config = dict(
    num_hidden_layers=16,
    hidden_size=448,
    num_attention_heads=7,
    num_key_value_heads=1,
    head_dim=64,
    intermediate_size=2688,
    vocab_size=32000,
    hidden_act='gelu',
    norm='layernorm',
    norm_place='pre',
    norm_eps=1e-05,
    positions='rope',
    rope_theta=500000.0,
    rope_fraction=1.0,
    qk_norm=False,
    attn_scale=0.125,
    bias='none',
    tie_word_embeddings=False,
    parallel_block=True,
    init='normal',
    init_std_qkv=0.0147,
    init_std_o=0.0147,
    init_std_up=0.0147,
    init_std_down=0.00602,
    optimizer='adamw',
    learning_rate=0.00123,
    beta1=0.9,
    beta2=0.99,
    weight_decay=0.11,
    lr_head=0.0066,
    max_grad_norm=1.0,
    warmup_steps=319,
    schedule='wsd',
    decay_fraction=0.854,
    decay_shape='cos',
    final_lr_fraction=0.02,
    batch_tokens=131072,
    max_seq_len=1024,
    doc_mask=False,
    train_tokens=482200000,
    max_steps=3679,
    dataset='wikipedia_en',
)
Each number is 128 + 32 x the weight over the matrix's rms, rounded and kept within 0 to 255. Layers, rows and columns count from 0. Numbers have three digits each.

# up: layer 11 MLP up, 2688x448, rms 0.0423, rows 189-301, columns 224-279
# down: layer 11 MLP down (transposed), 2688x448, rms 0.0355, rows 189-300, columns 224-279
up189:138126090137164129110147142103054108138152144065122130107194155143144141068088119145110176138204111090105137222179138191140116108106120151169134162096181156160099136172
down189:109074088187128128149138225150146108151119134158080135139195191180146118116101090176156144125160092103091206149135117120155126155059062123114140149095143172134135138173
up190:157129118078142198090106120134137135131127152139153100180080063155079185130154127134148141121096082104076128072154135143100092146095129134158161160110148219140102176106
down190:118109137169091099124134133155126135159090194147079156161162107145137117097140069117109107156125145130166142174072160139157105100131121095161123152140098072130147100139
up191:136105091059216145124120128131123103132105124137170130114105091140214153146118081132112126099128136148100204127162159144128118109119165132074178119120097115181120144093
down191:158145132133103153099102118144101144156163138106148157101110084102134108085140145095138173133134197098158099109115141132115161163169156133129138133075090129101129153108
up192:146070186122161110115159130087132109164111093122084127130250113150115160124061120149180095130125126140112123106098172146168101128091096136152089078125152146140147122136
down192:155120157177099147087126188177043129060105129135141172118128107163160112100128154081101135132077131094095089119152151154142097131150131140115133102131091143113109138139
up193:091088145150161142143206124145150079165123179116189107149180206155149162158217102120159113138114179117102131168118159176123142086106148147142129149119161122160106062153
down193:115087056031154152094141133116065178147165117114132140173157135114117062083054064126124135177099120150096120105165078092158142128108177191108150141140103110084147093089
up194:057105140155130156154116094138166109171177085124134164163114140115135135098097112109146112121197142154172138132128138141122087091095123106088148147123096152103110163119
down194:069215176127116145123138127110156173107159127130123126153096101187148101124117143207121112121131112133093123077120110196129082150134129189136145111105180132123123120106
up195:170167129121198088112138136148194094104154132096083123107171149130174119092058084143176167099158127124065094129131122132117105134151064105129139097144127156108129136158
down195:094081116118131135152120164147095140138112132150130123126086151118129178120135137151142121136088084113164146123166116160114119069149153137131123165147119155095166105109
up196:192106179151147143125134099113160147128139220209145135177143175124156170182130107124165167119140112112148150162149144088158149130090149171130111121078098113155181154137
down196:111117133102096104169120121172136177072111124075168169177098106160130145055143112096109089108121167123101133131119112151094151124136098104112108122142128165101077182129
up197:124176148115066080110139123138136154112080117175120140121190165110117076115156153159113161100131182155144159122117146129142194153114144117087120185114180134121138129162
down197:164096108147115104123080155109108124133126141121111140115078128148080159100117201150196105155112125122154111124105140126121135135119134117148105092133152105122084122132
up198:159123105160134112139129113116078088158121106123157155109142107117094114124126162177181134106130140122121096161130093135137097171140126143103114132100136122115162131105
down198:127153083150117161135111187171138158145150059092094108144123129146085107098123141129140132073151113117136128119115176065116079150154098143144166123166121141124135105146
up199:146117100096123139121135144137119121111126151150147156123146131142101110201138165138069119138209134146162104134148213189174135133133165103104147139136128132093157151134
down199:111170102102134099097125149119127169099123077108080103123137131122124155155124154123167134149100086083131169153077145116126121094131171144118143176113126090159125082153
up200:125110067120091130100130113126103084190126127149151121151122099121087149100127111184139109091139146109089084170154104130092121099081108120100123120127135139124133148095
down200:076104158062162103146141177169194142104114150164095143127130128164128127105181183108111126082103133129080180096117122143147127152125167128157220133118128136076177114079
up201:167150126140156172139189140087149072094112127103126098135124151131128145113152062103130164238179097088089136150119103115177117174124149161123137155107100177158135108115
down201:132100154141110154130131132122154183105122142161131152113052073100132145117105144118108092124163174123089096122107142108150054124120094152118131111125127142145097147110
up202:123149128114160152088122117137064152156132131080110134093134134130113135111098110230154143096129139165087099126162168174120072196116101105118162130110187156179114090127
down202:076144150129126143100140169157104167145096148150189133146087161197147124140105087120162177173152116176101103016137130134211119143139115108153141090102071184088102160141
up203:149146129132132059152167125183161139147165132173138142094134153135136084039139098120147131116133176100104126233131121155108098160106105175163137132103122157144075085186
down203:091126160088130129098133171141171122099104094107061086103168177164128069153085145131158188172239156089067140156150176190112077069122131107145141160126129245192078165177
up204:133073113160140142068109097161096058130125107108115132143114169121087152098139136165149115135141170096115142089098130091186135117170117125155168150144117101156126136192
down204:135154107118162100154132155104118162141120113119171124128116165159152096142125128104117116052103125128122097179160105106129140138085144122140088107116169130136121074111
up205:158160130192072136053086087127135181165134111092113168130182105150115147066104128127184139156179151113147123131111127175137136109114085126159134150106154141120136138127
down205:138101104132173088185175182175137152165155103175098122162063159146052102103147160151106129127109153087148101137140061126104153134113087030117095180140143134111136121156
up206:144143133166196119062095116139082120157161142194107158117147125156130184066137117170150113155120101093069152117164113104185167131136130084125090139155145154145150193160
down206:102179186119104142136117141108152155111157159137155132138093085100197148149132134044114165118189157186148103138118161140111109091079130088151212117122160114163114113068
up207:076162122099098150080197098133135153137129119127149045107087117185113110110103123181158080129144106139118077134110179146173093109100094142150106157137166140126130110160
down207:082161159123057112121130166134094123123069120114097162142095116121159148151168075112128175094116168129169133159176158166138153144153103136157109134067108136161139122116
up208:124156124108090144127131117134091135150103166146145189147161125199164141162113153163092159150122112126098169136175147189117192138172108119129093122131067129118162205094
down208:121116144157184139131125154144172117124137101140128072143126134125096101080162139114101151120149125079143081133096131119118098143072151120134158127165166147107109109134
up209:135154165154160138121139111134166116153123174203106128101135133120109109104123151083115127118158120073109115151117089097100111072114173133147148096115033113142113098069
down209:187126132119073132155113121147137134107178140092176107166150123169096127097163190147142119126114170133171079102135158111108135140108135097143103245159112143121123127168
up210:188158047113101150177114149126050117161155171122188101055117102153130054183136145131102073116136232047056120128158113149156088147097102128158221134094114162071084110060
down210:128161134156055145099072186173084118127120183108050142148106069088161137164156135094127119149131112185221105143158074099087099159140143169132167080144118181107149133109
up211:130113127116146135114135125092128155136128094111115121126210093151121117091099120167091178103167109110099148127140128148156108148102133126104141142112122122159089152137
down211:086086121053137125094113113091131079147206164155062138138154148175110118015096091225139162068163126131098132066084080123194180074103125130089052116216078203115152135230
up212:138129177117098140124121131107132111139179140124104081151139180121108117081169073133211106182133129153072135136151079136102053123093110146171183147162140119131121146109
down212:164149109082102159135111107166128126121128128152112137094093111138131152133133155146097089147108108144102118160114118168136124177147181107173106143143113146175113106093
up213:125134085190144158122131116078067072163118059096127142099197097121156110099130162158117124114162128129129114110046088155141163140158096112113140134141139188110110124128
down213:159161130135102154137145086100117142178118092136036103054080118131125143144194121146143122100179115115160170076100052123095202139098165139102133110167181148144130167172
up214:134149119096133147181166106121122094172139122199130124086177122134171174095175175180134123120154129120157169149117164180163118128097095130180076158131088111190112109162
down214:119117167111097128083145100139158126136084130119122117127075119133153094123096064139142142147174121137098114205090087118116139127143122168124155113097119143148101109072
up215:188076072090090175156147124104134081108103110153113122141096122127125184114148129176135184131077124219096202111121162108160123065134102181142123135114201161097117117144
down215:111202082162128096129103145180112135128150097141147140161117158113108083145126195128141080119143149101161049145204153055095137141165120126144094133111155134121124156110
up216:155158139085093185161163191151109096072141140204211106123109137137122166178080118137124147158157136141093129123188184114133169165111103127159122146146136158166173109106
down216:119125109161100125132130121156130170109124098107148100117112100130117117086110128124109099116133116206119141118108139122101123147162113092137122106088114132143120144157
up217:107074095090136125117130141112127115081125111154132130142172139113099099102190137125176200142115132139151100142167179105120172093116090135090106115163072141116127101131
down217:133132161150079128133141162125112164093084127173152102133055094145133152094112177138123136136120118187107061091099163118132081122114140124193200114109153098133124131068
up218:154104073200121153151082138129068071232148149115088133094165139141116151109185105161151060133127147053162129154151129141126088065128032112092087083177101153190112117123
down218:109133155136121149065099054095152162056140177176090078147080070077152129172139144111103156118098177168121132107125085129127189081090192142170135114095111111091141126095
up219:137148147154143095116150118153180084124089134138095108082139112145086126119088125178164079148167090140121149110138145173126140151123085129125144147053148097111101209156
down219:121125092121129134164089155173085092146126126085100113119109144139129143111162135100109152112110182162135104146139070118137200173132146109113084132111113119116145113118
up220:120025143125083158172159142166114080127122124112065186053130149117111100198114127123123095189160123118130198128156185112146150201115116125136136159094164118104167094124
down220:115226123105128133135110179122133166130130149162168118177097207129087122123140148138159163111121118101158118178103141123120115119075119139103145124146146159150108125110
up221:151129110080095074129141144123095153117147157149129145131135193107113099154184131103086124140078133128116115108139150166149170139102123169134140124149155132192127138112
down221:058111140065120176179099133169157153152122152135137168201101111146129082164082151129139122161117128112114161168112136121126126131110144094104145094127087133093160155140
up222:102092185130120113109140115146142054162147139139106114037156168111154166144080113094098138108147139082153128128158123173136182131115084130165113139119131111108114118088
down222:119103124106103091125131152117113151130130159124093168144080090154111072134141152137132150131138160129025128133056108115108120099092172119129105086127148114129132087159
up223:139123107173197099119060144133103139151184204154096163041125117117146120117099086120154108111098161108099140142169203117144125106127108152079093113130145168209108133151
down223:138170119099066207164080088114178136159148107128120098172130053104103194136142116117105160121142126150131069139163090142081152139150168142137138204082189134040190131118
up224:145124170133054122119158113157110081156101152112177147106145169151152096120122140155094142073141143104071203107092141098121157164116065137158087172114144138081114164165
down224:115174110131149104141116169097123134129089119127106131142128091109078100118135125163148117122130093167155114189160120100133115119172112095109120084178103160151084150137
up225:111154117188134141086181126108189100149108087097108146097099162110102124145095108136150102123126143157094132114128068158147076114068155156142159174115159164164160102193
down225:138112042116182112156143129105061139141146102177209145110109101097122102180120093110099153115127104129127156176136103097124212180168145162138089112143163181170127101089
up226:100076114106183190187165125161098110121198089167068194129120169145143091103147081175128128205097132154176154139109161176152153081112070114176163120104128093128121109199
down226:116160131086071074100141183143157154143114055105069163089079180128174183120059119163094052195146112165085121103112137134051151163093097119122048149186084115069137153178
up227:143158127171146109044179139134182118156101120174150132045144114136149069151145150137165110083167147162112058102125107161147087191126103105140132153115096120149127204137
down227:179124136147091158150107171110103109100126113139063144140120183065114166125119122129089134133093143161127139114151122098133144110118093092170096111121131142141100133141
up228:142081118078186137095106075125089129125089156173119152151173129151142109160132117141092150120140151111139194126101132213131190167141116088108170168116095179143102186153
down228:183150122137079075140151123122203106128138162141134100132128146111163143145073139075084130143111093117157109133142163111130170084106089116143138148164104173104102102100
up229:138084188164064060110111100168024087117096101102168144127169197095086172093178103207158111137175118184151167145114092094115120137162055157133105131190091159143105066162
down229:116024169107155188180138102115125099105127116094152078089132163144184116084097167129105096131110128184151120085122197122108171110098157199141135177146171126093076171117
up230:135087113104153170129153111167083111113130214199154116109111145130136137165134130105110076162185131125110161107166135153130076115150147111143116097109122089167101104161
down230:165178151112119110144115112140168126155131117111131151156128139136106103127136112100109148103108113130156149160125119123140201115095141109128123167131145131088144150158
up231:104083119149208119136160107140147113098100148109140138101101131141142113144140126190162172127114124091122169121156136196121094103111087143143123095106118115156075100132
down231:074078183142159104118113151117146109101114097204097164141102064191143151120135100087097135144130156107138116096196148164165119096109163113147107163151104145148140139104
up232:146153119095127145116131084149160145141118112152112162097167093153130138142116103134074104085071131119126131130124184095117141133132104143106135145066093184128068117115
down232:165098093151094119202101105104137117165106152098119101120108143192107148179102093139121094148135117168100088106063166152115175103095135073135122119178150101188113125175
up233:194135141117135172085132116143132138136141138168205136122137147174163087150052152137156092183194122106145130148117172123116112086128124129148133139088063121118126159155
down233:088163113153150141134108109107123147111097141115120074113135147113128170101179100167133129105110112145096137131180088113114107121143099195103092136127154181159180125110
up234:126102162129087197123083128124141079175108067212183163169095140161185141128176130140193081105131146162113174159126139116135112128088058148114161157149144135122079153121
down234:130160103126158128134110116098120155147125160119093089127121095153125143134106152092115140136091122144147113120162114146168154084184124087173158166112170129118156149144
up235:191070160131213181104147151132132143099132124182177152110146139183127130099105099173099148122099096124145165114146165137155085121111182149166154127164074166169094134120
down235:105115126113149138113105115130101122132091110111102152142120084081175122100091143175157127106111136156125120103145135126146129130184189098067123137095136137110169184139
up236:170110113199146052101169114156138138139145110139185211154121175109152121178109157172076096156141136181159146120155163095116122130122112107199121143093145174142057123145
down236:153135178087110121128096134117201141150145135156118094140158065106142185073164135118146163141081109114091129062160086152181131058148192073147123096121147139109147194175
up237:161141185150141089108142104148141081123155146156124155104140153132105206126144119137164094097127146146116127088121069167164147059138149110139149173121132171135070126156
down237:100129091097147109113118164095093133144086147117096142112055086140155135138123138128079133088108170092156161064144120086132118126098127143112073140127117114116136165095
up238:017151078156126100144159185141117134105145105180163124145139165074167130055090136098112135124173159162127130171119136144107167121120129116143197160145151175165095094058
down238:191097110088096093131150119167148126106093142226091069120141112178105147157163126137173077119205064135110088078127145233124077091147133140098076171114111072115156138094
up239:150176144160194179128101136128172172111179127139088155118120150145117142160138137170160119166116131148148133133135119148162141146112127126180138141104151152111093175193
down239:136083165091115124120135160115119060111148165169148128125114145125082083136128076079092068165153148059079094091140108092081144086169168038133121111165100061093107146108
up240:181116119133089115064117113063152143160130110142134162138121090168078170178086118115125128181180084137159093147125111110155151116158147167167202185117159137111116152155
down240:127093113124115082111127110171058125165151193156129129156121159145138139111123153153139125145113121090141165136151131103175184112119138132142091097109086152104145164093
up241:108124145076117156071120173139174078192174118096171111170191167108111132131093100080105095145188081131168151201089131056132148133105100149144148112069123113085140168144
down241:156088184078097141169094144080123112018096085068123142081120132160106140133116096113178115109173105153104087109128165150190135105082108114176061148213145134105121107132
up242:077141112123133213125085124101124174117137147182175085125204194181121114120093118157067103148115194175125132116124135135122118115135121124156101162145094105173102183183
down242:171108174131161113110144175183150136126111073118089143119046104139078112108120190134149132109126102080119105158142170099132156108105144163131162139110152091116180142100
up243:135085177126110146165127108119170105157100088112151118143173177108123070090092154163113149079161145135043142186104090131104155114095147143132132186124163157150127142162
down243:136151096125156114105122140091119174101118169178104102100095090179086131103171154094074124148176101176152082087154138095139116148129148180134116132069139104138162098094
up244:107129127114094103131157133117153183162163123147115144115132155128128149179152136137092146151117133127092143123111195144177151072153168140164142181080087101095134137166
down244:176076085147122129060127078083132091111113122199123114153107120154133118213113109167176095111096078150100135070139157180141124147128125129156158136096064137103149108163
up245:129109167094204162171165156123093157117175166158113107128136099077142101151177062148138108125190202088140120160177150109159116095106125136169198107136089071182061173185
down245:086085165152118093153166090150107085148124114097189109079134119105134184161147170166132126161074087091077187144109079097206128096135181111150140104148103102116140121141
up246:155123136140114136152166103137134138183119098165101140120159121182154157170053148112151049124098135147100104125077210099144113136084131189125158105069159127147114128210
down246:160141141137137137070194113145114116075132122171091083125080132178128153181122194122192141127117135118106106136191153082182109072107113115074119133135124058153091108048
up247:127149057132090107119123113097142067102115090131079143079067162091133159116175129107083123126140131149125107130124117148146164146150137135156060149125127154104096115088
down247:141074169096134145195166130155069148177169153154100128161159130136079133153087142157149152106148099129203213092201099140114117119172155159104163179109128136139185110103
up248:139163136160122161115172075143142113120093102150146094085132141147203139096113149139085118134105150067089129163098115131127135165147162106155142180097140159134203116138
down248:114122113108092135104155195139060128165134171108133150170131086156073088129179119105114130166150168190181101127140116182147094106122144112154117131173131066159102103135
up249:091139145127146074115079160110135122137133143095143186067181150142132094099122072160154080115160093132121131139125098148108100134140080128061162126087134158124115145140
down249:155125165134124091187165102139106126138126123211140141121106130114117162155095146148167155123214156085154107132151112170124147115100155118160069166134142128138159100152
up250:161110086138142139145060178086081152105113072098151179080070175174143145078184159131151072110147113119145131098140160087114212122064121140180155109144164092116094127172
down250:126145176122135134068120110163139158146113134190119124249104151104112077178122139130156151180110111096085191107142095158139121161168191229147128133047165113172096143131
up251:136132124172134135098143069107147119110128104144100107126138100127106073161087049144158145126168139120111155143109101143114080126123168209099162174142079140151112124144
down251:125130103076116132136093194163155125150111104128159131039112118139141137116154173099092131093119114105120104159127130111149141112091099063085134166130152161084115118101
up252:143108195180179097060145136133097136108142115125101148111138160145088095197133114114087146134138093098145152194169062113183088080125131119139177142079154132069146147129
down252:173109063075104112201133140108133094145128132114079088083157075093178178142140151129148130135117153107137135133129110160105143113103167149094121123131044104099122066164
up253:141135161139149138158092147128139126126158140152121094107122181107112129147107137080160111161103151136085098138130149184107158144138114121108145075097096129159103107137
down253:109104156095155166114170147107119111147166165169152090072106126092159134061127107154181133157147106167120137172117154118143157075081169158132118085102127161156143141146
up254:112094189120126092126162123188112115126095127138149129120166115072155140102118129125111150114154102086107124217114092128105090027122125115183165176154154141125088093103
down254:157057169090147115134094180159100152154119116106173159082136122122121141115137148141094078133157112172104241118135150068101146092130155186131114107153157187154158159122
up255:136116130086131157046122159137130118136146080050118139122175197094123113121095148138167165143110159141104144150118095139138115088089087158172180078075130147130097166099
down255:150170145088168139131130159121107090097113175108164189072072166152129196126129042101118086155184145216094164129095065132076164141156150151087097104128099145203091141163
up256:107086141176144116094155131131171171122130169122198143177150127132149196171159098134097161081090143130137177139127076104103132089101115150118135156108073142084146151142
down256:133121161131101098146141137170137144126116105117064124105115130165130150142115153106132116156128126103088116133122164114155105160147153152149121082149081118108128123127
up257:107128114172171099142069148126145157162182119131110112065153221124172121097086115159173137093079177141163163166158157141135122146143063143136155118145133078136141103181
down257:173095136104114124143134147151118117102113141099099152171100115154167089111110153094116134162136137138142170161171123110117090119153154118141131134132097100121186141104
up258:160167083138072159106135116141111093126128141137126130162147131130160137136125081098089172102134082136139132114126068145139100024149110136178162182130132119123053090145
down258:084088155138151132159148167114108149216138095168138125140116072153095075117163113144160105143132192131113111154188174110100135149123104123150127056094141086073150154108
up259:121065149181104135166156143080168114151142098149181148187174176114124091131138068121156116210116167103133127109150168119135193113084059152136178089144156171142112145150
down259:160184133150133131154155116075104058180168118110066152162161166137056062075094132217168089141129159118151109073139156082085119128070089090151134146203142215114187191145
up260:158107111147096110144116139128047160116117094219163153075192180145076148153114145137100108218180125179082145167165114139119143108138096124123180129188103137138121135123
down260:099129144113113159166134103115208092100144099095146125110070117134173112098141062118104119128149100079082136123115146101110133110137193168140114151104100117099111146093
up261:132114113176153213086102156123134084120075131066134125080119199093083141099140102150127139126157133064158150138029127169232099137108171190147177167146082078151169094114
down261:123139139117091169100108096103090121120177215123163075084056086114146123131065164108170175046198094139129097105169136126069111139065077165172118147143160125105082096121
up262:145161121121149161208109131101055111132147052159169163121141180141142119096160110249124157192226113127101208187116132191165069101142112128110123121119152120095115125114
down262:131117164099123158110128205089186149177178208116153151196107122097153090180097054142127213099151104060101177132128108085139161074125167116101129141129100106077186155155
up263:063113130137073130119106135123168161114097185123159137109102209073114113173088147124096112105153142101150129133140127116129121130152123161151201143108156138110129196145
down263:096084146123096087169107153199083138068076131085091123117107076170200152129144123127159114187082180097186169175126163197121158079174155114153145141140101136142161167102
up264:125092119192115068152145140130146099148093168122112118086160120110113136123090172121116112160159110097128132211088145199176083103107140128197156088099135112135113098151
down264:093158051106168134161157191059160177102095090095139157136105163103111174191170194122055176094125170186119172176102089130087144165127121144136119149144164111119167132112
up265:095127170181083119096106128143142084124135153117097124076153104108095116146108106142100163140136089088096156147113115167134124137094130135107176157115162174129166124151
down265:134085123045126186159133107136074149077106096191114160134154103113092140125131128131093078125110200082134080120107170164117148180157155111173103091169107120060157146133
up266:179177135113129141126142114140125149149162129185117105082116095165144128123119132149226079120100177091134109184096136130110118150124100152214119104074154078142128146181
down266:136077111127129179086178122151108095100088069097090106160102095125162104200153129103032117095178146115145072116181152115126111117090135118095116127089176119123129124110
up267:148156139168127119114146151140121118082098189147214086136137112123095105096129138102146122163178185135134143115131109158111151174139150153117161144115151143136127205157
down267:118120099127110144147151129164133142104133121122092093123149058152109177073099172112151114143115178146136115120128128133106162149145142084128068129094090134096121153135
up268:171201100118120164099121148075138174093084088102130063178114130151143113125087120131129087161091157106120120123131119162107106144090120165080136086085122157172132139199
down268:149120119133094121132072172154116102170184184093164167104169096153148138103136098127131096171161133136152100111162089172164109105138172126111134189112131114060144088088
up269:175143150150223137123145095107106117121158202185140105133196135154138102145106138140101165103040132116117104137155126124132138161117123141087169187131080121168149123088
down269:098125156139089090143090023106132126161074125134143123096092102122148114151102117121109098160112127188091089122137138112101140138182189161109086121124120131160129145150
up270:150027173178173149079103110144112140182116110093087170146149120111164131165106118163154159159138149119118142158118152127108111134073148122153157107112093212190104178113
down270:147081176153122149114169100138069157178102176128068142190152123055111157111110092210181143203192180161079183137163150169141203174111120181105122155104143132082071136156
up271:132123094172135107139127122138133071127122138152143135094114149159136115214174112144126133162174117124087171143112218141143193076126098171173157097120094139103114176119
down271:139119115075095151105119117152129142158072089122085143156078073088160105106108138078184158121110161135114136138093111165148162136162158121145138144110091066100135133103
up272:135125121110136153100165102124183132153162174145111127070117203144105148132129095115126091116131099111123138144121110090106116085113126157170191169065162128187093099133
down272:164195119180154077153096177127076177110077105131118132162084116109122116130140182143125166191149197151102101141106163157140117120113117148134057116211156127092149178111
up273:127165126134145177153107111127164098147137136151139091110108108122158113085125110219141164143136169082163195122103124161149172168108183144087107165141197090103129094156
down273:117117148105106147057118123104094148230153089141078147162104157081186131091101121140152073115161065156116169148124101088164109122132112156131205198143133115143140095162
up274:156071173163148154101185123110132144102122172155128133122110113128104154162096101146099148137125090105140148169135156108147164087115068150138134123166112125185082138098
down274:168137082110137098171159197185141182143161066095147088140143171173201102142154111183123092200143149099128110153114155113111092180111083133131160142176182065095122137123
up275:125143115119141123094200082118135059128149070140124098127105098119129144105121087132125126145107100127054147148114177154093136158151095163163161165115117142131063096115
down275:126146152094086101119138148116124143144093140109122099115127139154118095123148155100126114117147107135168143120115085132121098114113126095148088117150160170098120133118
up276:140132124107117120132158119055119102165189167109137100111160188163104156120109052173149129138105177104113137147139135180131126202118137164195135165110144120107141039090
down276:168112113175144083157087089192154058170112148186165085120068064045110115126129179125128184178107136165063130123052105126162092140115157117104163148098078124131070099128
up277:136175132193123125098153136115143066164137146127098139127132144135125215113119165092147195136139158160091125157110126118140140120140145142080155082129146118111097130079
down277:124138132135114151128140099163159097114096134132139157132125125093117108063166141128108139122138141113122150097105118123138105159093156152137098112078139079103134087086
up278:213046098117084176158114161148113077093142131101109111046156136148160132126156091187153152159104074097092151150077206192164062114134110168112171089088095144126142137113
down278:167156116100139133123150057104131105078132142110147146104076157118163128131176159189101137167100125181043192127109124106129117153104158163200131150205156147115125101105
up279:116181075140112152042179098080146139192133112157126131115121169127143109180159135136098106171090171166086153155151166163123152120094116154103123197134151081098132153169
down279:165063135154139133193142145110088050093084168147127110178120070173084125118099079110126119101130136112132107143142121069064103066150133140098132139156126106159115108155
up280:149111091109109152117196094132136070114164164149101189119116141094153163136134066122156085140105115141090134135110115226068106160146124134158123138120108183166125121138
down280:122147167170103108154082144136116201197100089119168150149143145109158151134134142149106151144102097140146117182126156149107157112146155146133108076102167064093157128105
up281:168170103120119071102125162080105121108130158134101097082110157110135093141175091202173097074107195112093118158133117203105080132100071147110127122138165075112122071165
down281:171142130125099161072141084108109146149108130091159126120116146162087128194108184139027114232141203116182131123142106142141146115118086161149145152074180104092139078114
up282:158121146123187089112133120114107080143160162150127059102164166123140146146153143087142138128177163161087114137109146093158121104128143123209105099100103138124141124123
down282:141134138122091089147096137173175141144127123154099191137122145135203099149115153159138090175046135061070104101176156196082131096104119120083112125131120091174126117096
up283:164069071117161137134084120145122095098127202149141129114179119163103113101105116160144048077126112168148139149160181128101138083109088152142166142115151067168104117141
down283:128085125099122159149092148149195134123053138112113110136149096139174136126102151129129172149154162132149139179138168125116136119137075102096126109135124108166140176142
up284:080096089125118141089118099111133102109118182121131124168088130150193146152114078188118145113157154110085131151106167115111152209167166137120137123099083178139153173159
down284:171144177128160094141150157120093184111154125134134119189202132129097122142150224075158106103149087136207138099191076121144181108099120135141108111155174093135109141105
up285:130089122133146122120157141140105133156144131139118091115132146155153127126108113157141130147161121119095146152145131147124131128113081141123143130098150134155122162154
down285:123089120134165157143159193110129125152155147182132129113156166179152117144141068166164148160194131101096158164135155155175106136079077162114151138092142175148100158169
up286:153114090173168132164121142084054148117099082139187134088136219150164147131150139164106171106141145175136162139102110169123118084135100116100102118057154113137084084131
down286:104098113092111117098141125143187110167155161149180161132143064098149143165202140109103055121137095160101178125080148111141092147122110168160152093144122160116174201115
up287:107173153174099104174126139166154122136153107129102140137171156090130074147151115113098116150120135121151107160108144112176134140120141113175109111122118121147126088143
down287:152059061118154150132164185128107174131117120075138092102098110175103158100114130166136107091143136141137136115160135085097108093168100135102111137153186132175126148148
up288:114170086086100098141144136118065044145142073154100146095094125126127069121124112196133155172124139161134108149147122158154114073081098135160159185040132167152088127161
down288:098147143131080101138159138133118153118081076142115131113085141110110173089087132159124054090162108100178136134125131138116133174124128092131125092169143108128203182164
up289:117179119105093127146158182155102156123119116097090163109084198130150105133149137083164147128094092183055141170142149129141128166100089181135125117152122162135121106164
down289:095162139105122149136163112120122183153127084159155122228125094153176044073048086186164141135146136090105132119130107134112047152119122095090178100082164173103169147171
up290:118166155158088076116159141124119151130109106206109131058129149120158132035196115096125182078081098087098183122178125106190182127113107153080119104078147137141082121130
down290:128036158120150143147072134120132131149112091084140052091075127159138097110159109156167105081142105138093111000075113127100114201089110096055083135147148143136179201096
up291:107170122133143143060131104069101097151154104152075135092143169172128176136128086134103186089110092112111136197082206116143092103147147136144170068042120076196168165190
down291:127158128148104128130150139137182138112046128086111142077130146081133130134136146157120097110127160122151161094118082120124143108157107113174111154123118081138051143132
up292:107164111110068113122155104119168155180191088148146102146202109101106109152121098119116072120070154139098172158068158123154133163104161187118119199148136096140113159119
down292:082102120142116132117154165113065157133076098089137111118112113137118156177090144110156144112084129070142102172144073088086133065107123166138127110082169096137142132112
up293:158046070140133103132101188134118125186174174170074120117155190138080102157136052119183149163087123156157179132157150147177083068156070173159158130122110155132117147165
down293:119188151150168187109135066094116181117119118156141183146081198105171130083126194102178082088127116178144075132141122117185143051094098109097135098165116134133140119163
up294:138132096112135150163123112176087158188204117119174131088110163147089067182049160103087168129115170142136120157150154106068152135088075164117093079079143157142118160180
down294:092124090086190113166107149088114115114139159080103154120193187160141046138076080123126117068117098096151124104169165184090145060115125142083071165167070136165112127125
up295:103102159115140095098149161131156149199117120140202188186133194133078154128122135144123147186179062174168201115134132126127105098120090139144116095166167149094136128142
down295:128111105120209166131134141169096124101147177157104148183188168161105140074193095142106211135085096081127139048141103129166094085096128123120134129153113183152092166161
up296:153075100125161110163097156147128086132152196072144103177097191083121084055154115143061138059131158096149096174185123149119124160121162157130123152138118103176114165133
down296:114133114089159164115129194140146070163110139171150129103130166136092184116109109140162126146176112152127131078121114120078159122132072093110135100152178091148133161178
up297:121154130188087145146087172115197091110107148136128164120093129188156082128151120119143149121109176148141123144103143146125135139064138146060185137125129126131092078112
down297:144138158000106075141130151142113153041164127132112169088142135016127125105162114119113182170143156188158170108129168096146159147189122112164130112156116091121192144147
up298:140080080102104085062202070136087082169088171213158219115110119142142155144085119127104145158141169117122200192097122157103222159127089139159140152089088141170160140178
down298:126084161160134076152116175138181144126123088165116161106182163132146103077167090128144086167111211193117119115114149106160095133113151097110050088146086114137082186107
up299:136081097127174141142133079140135113152114213098101083149096134113145148168127091158096146103146057122140174149134095112123124176127107135176119079127187150177114172143
down299:126124141149091133133149163182127142105107132126140141112068105130103139111119160136102089122120070147121157026161155125162097138133137196122165133144141119098088097120
up300:131113142122142171048179117114115099127114130138143197117165179149115169149136121132193101150206074129101112168131113133123155118126140142131112119087150117111168164159
down300:167106083201084145148113112151122115188129132157136088127140115146093089131123113155091157104073159130083149157151155116115118118167114157123164137083119149098111120054
up301:118115082152101161106157112103156142115177112181115177037181111101106175078130075149210161137104166111091141104170111147164163057043106129177116115173084176172133111169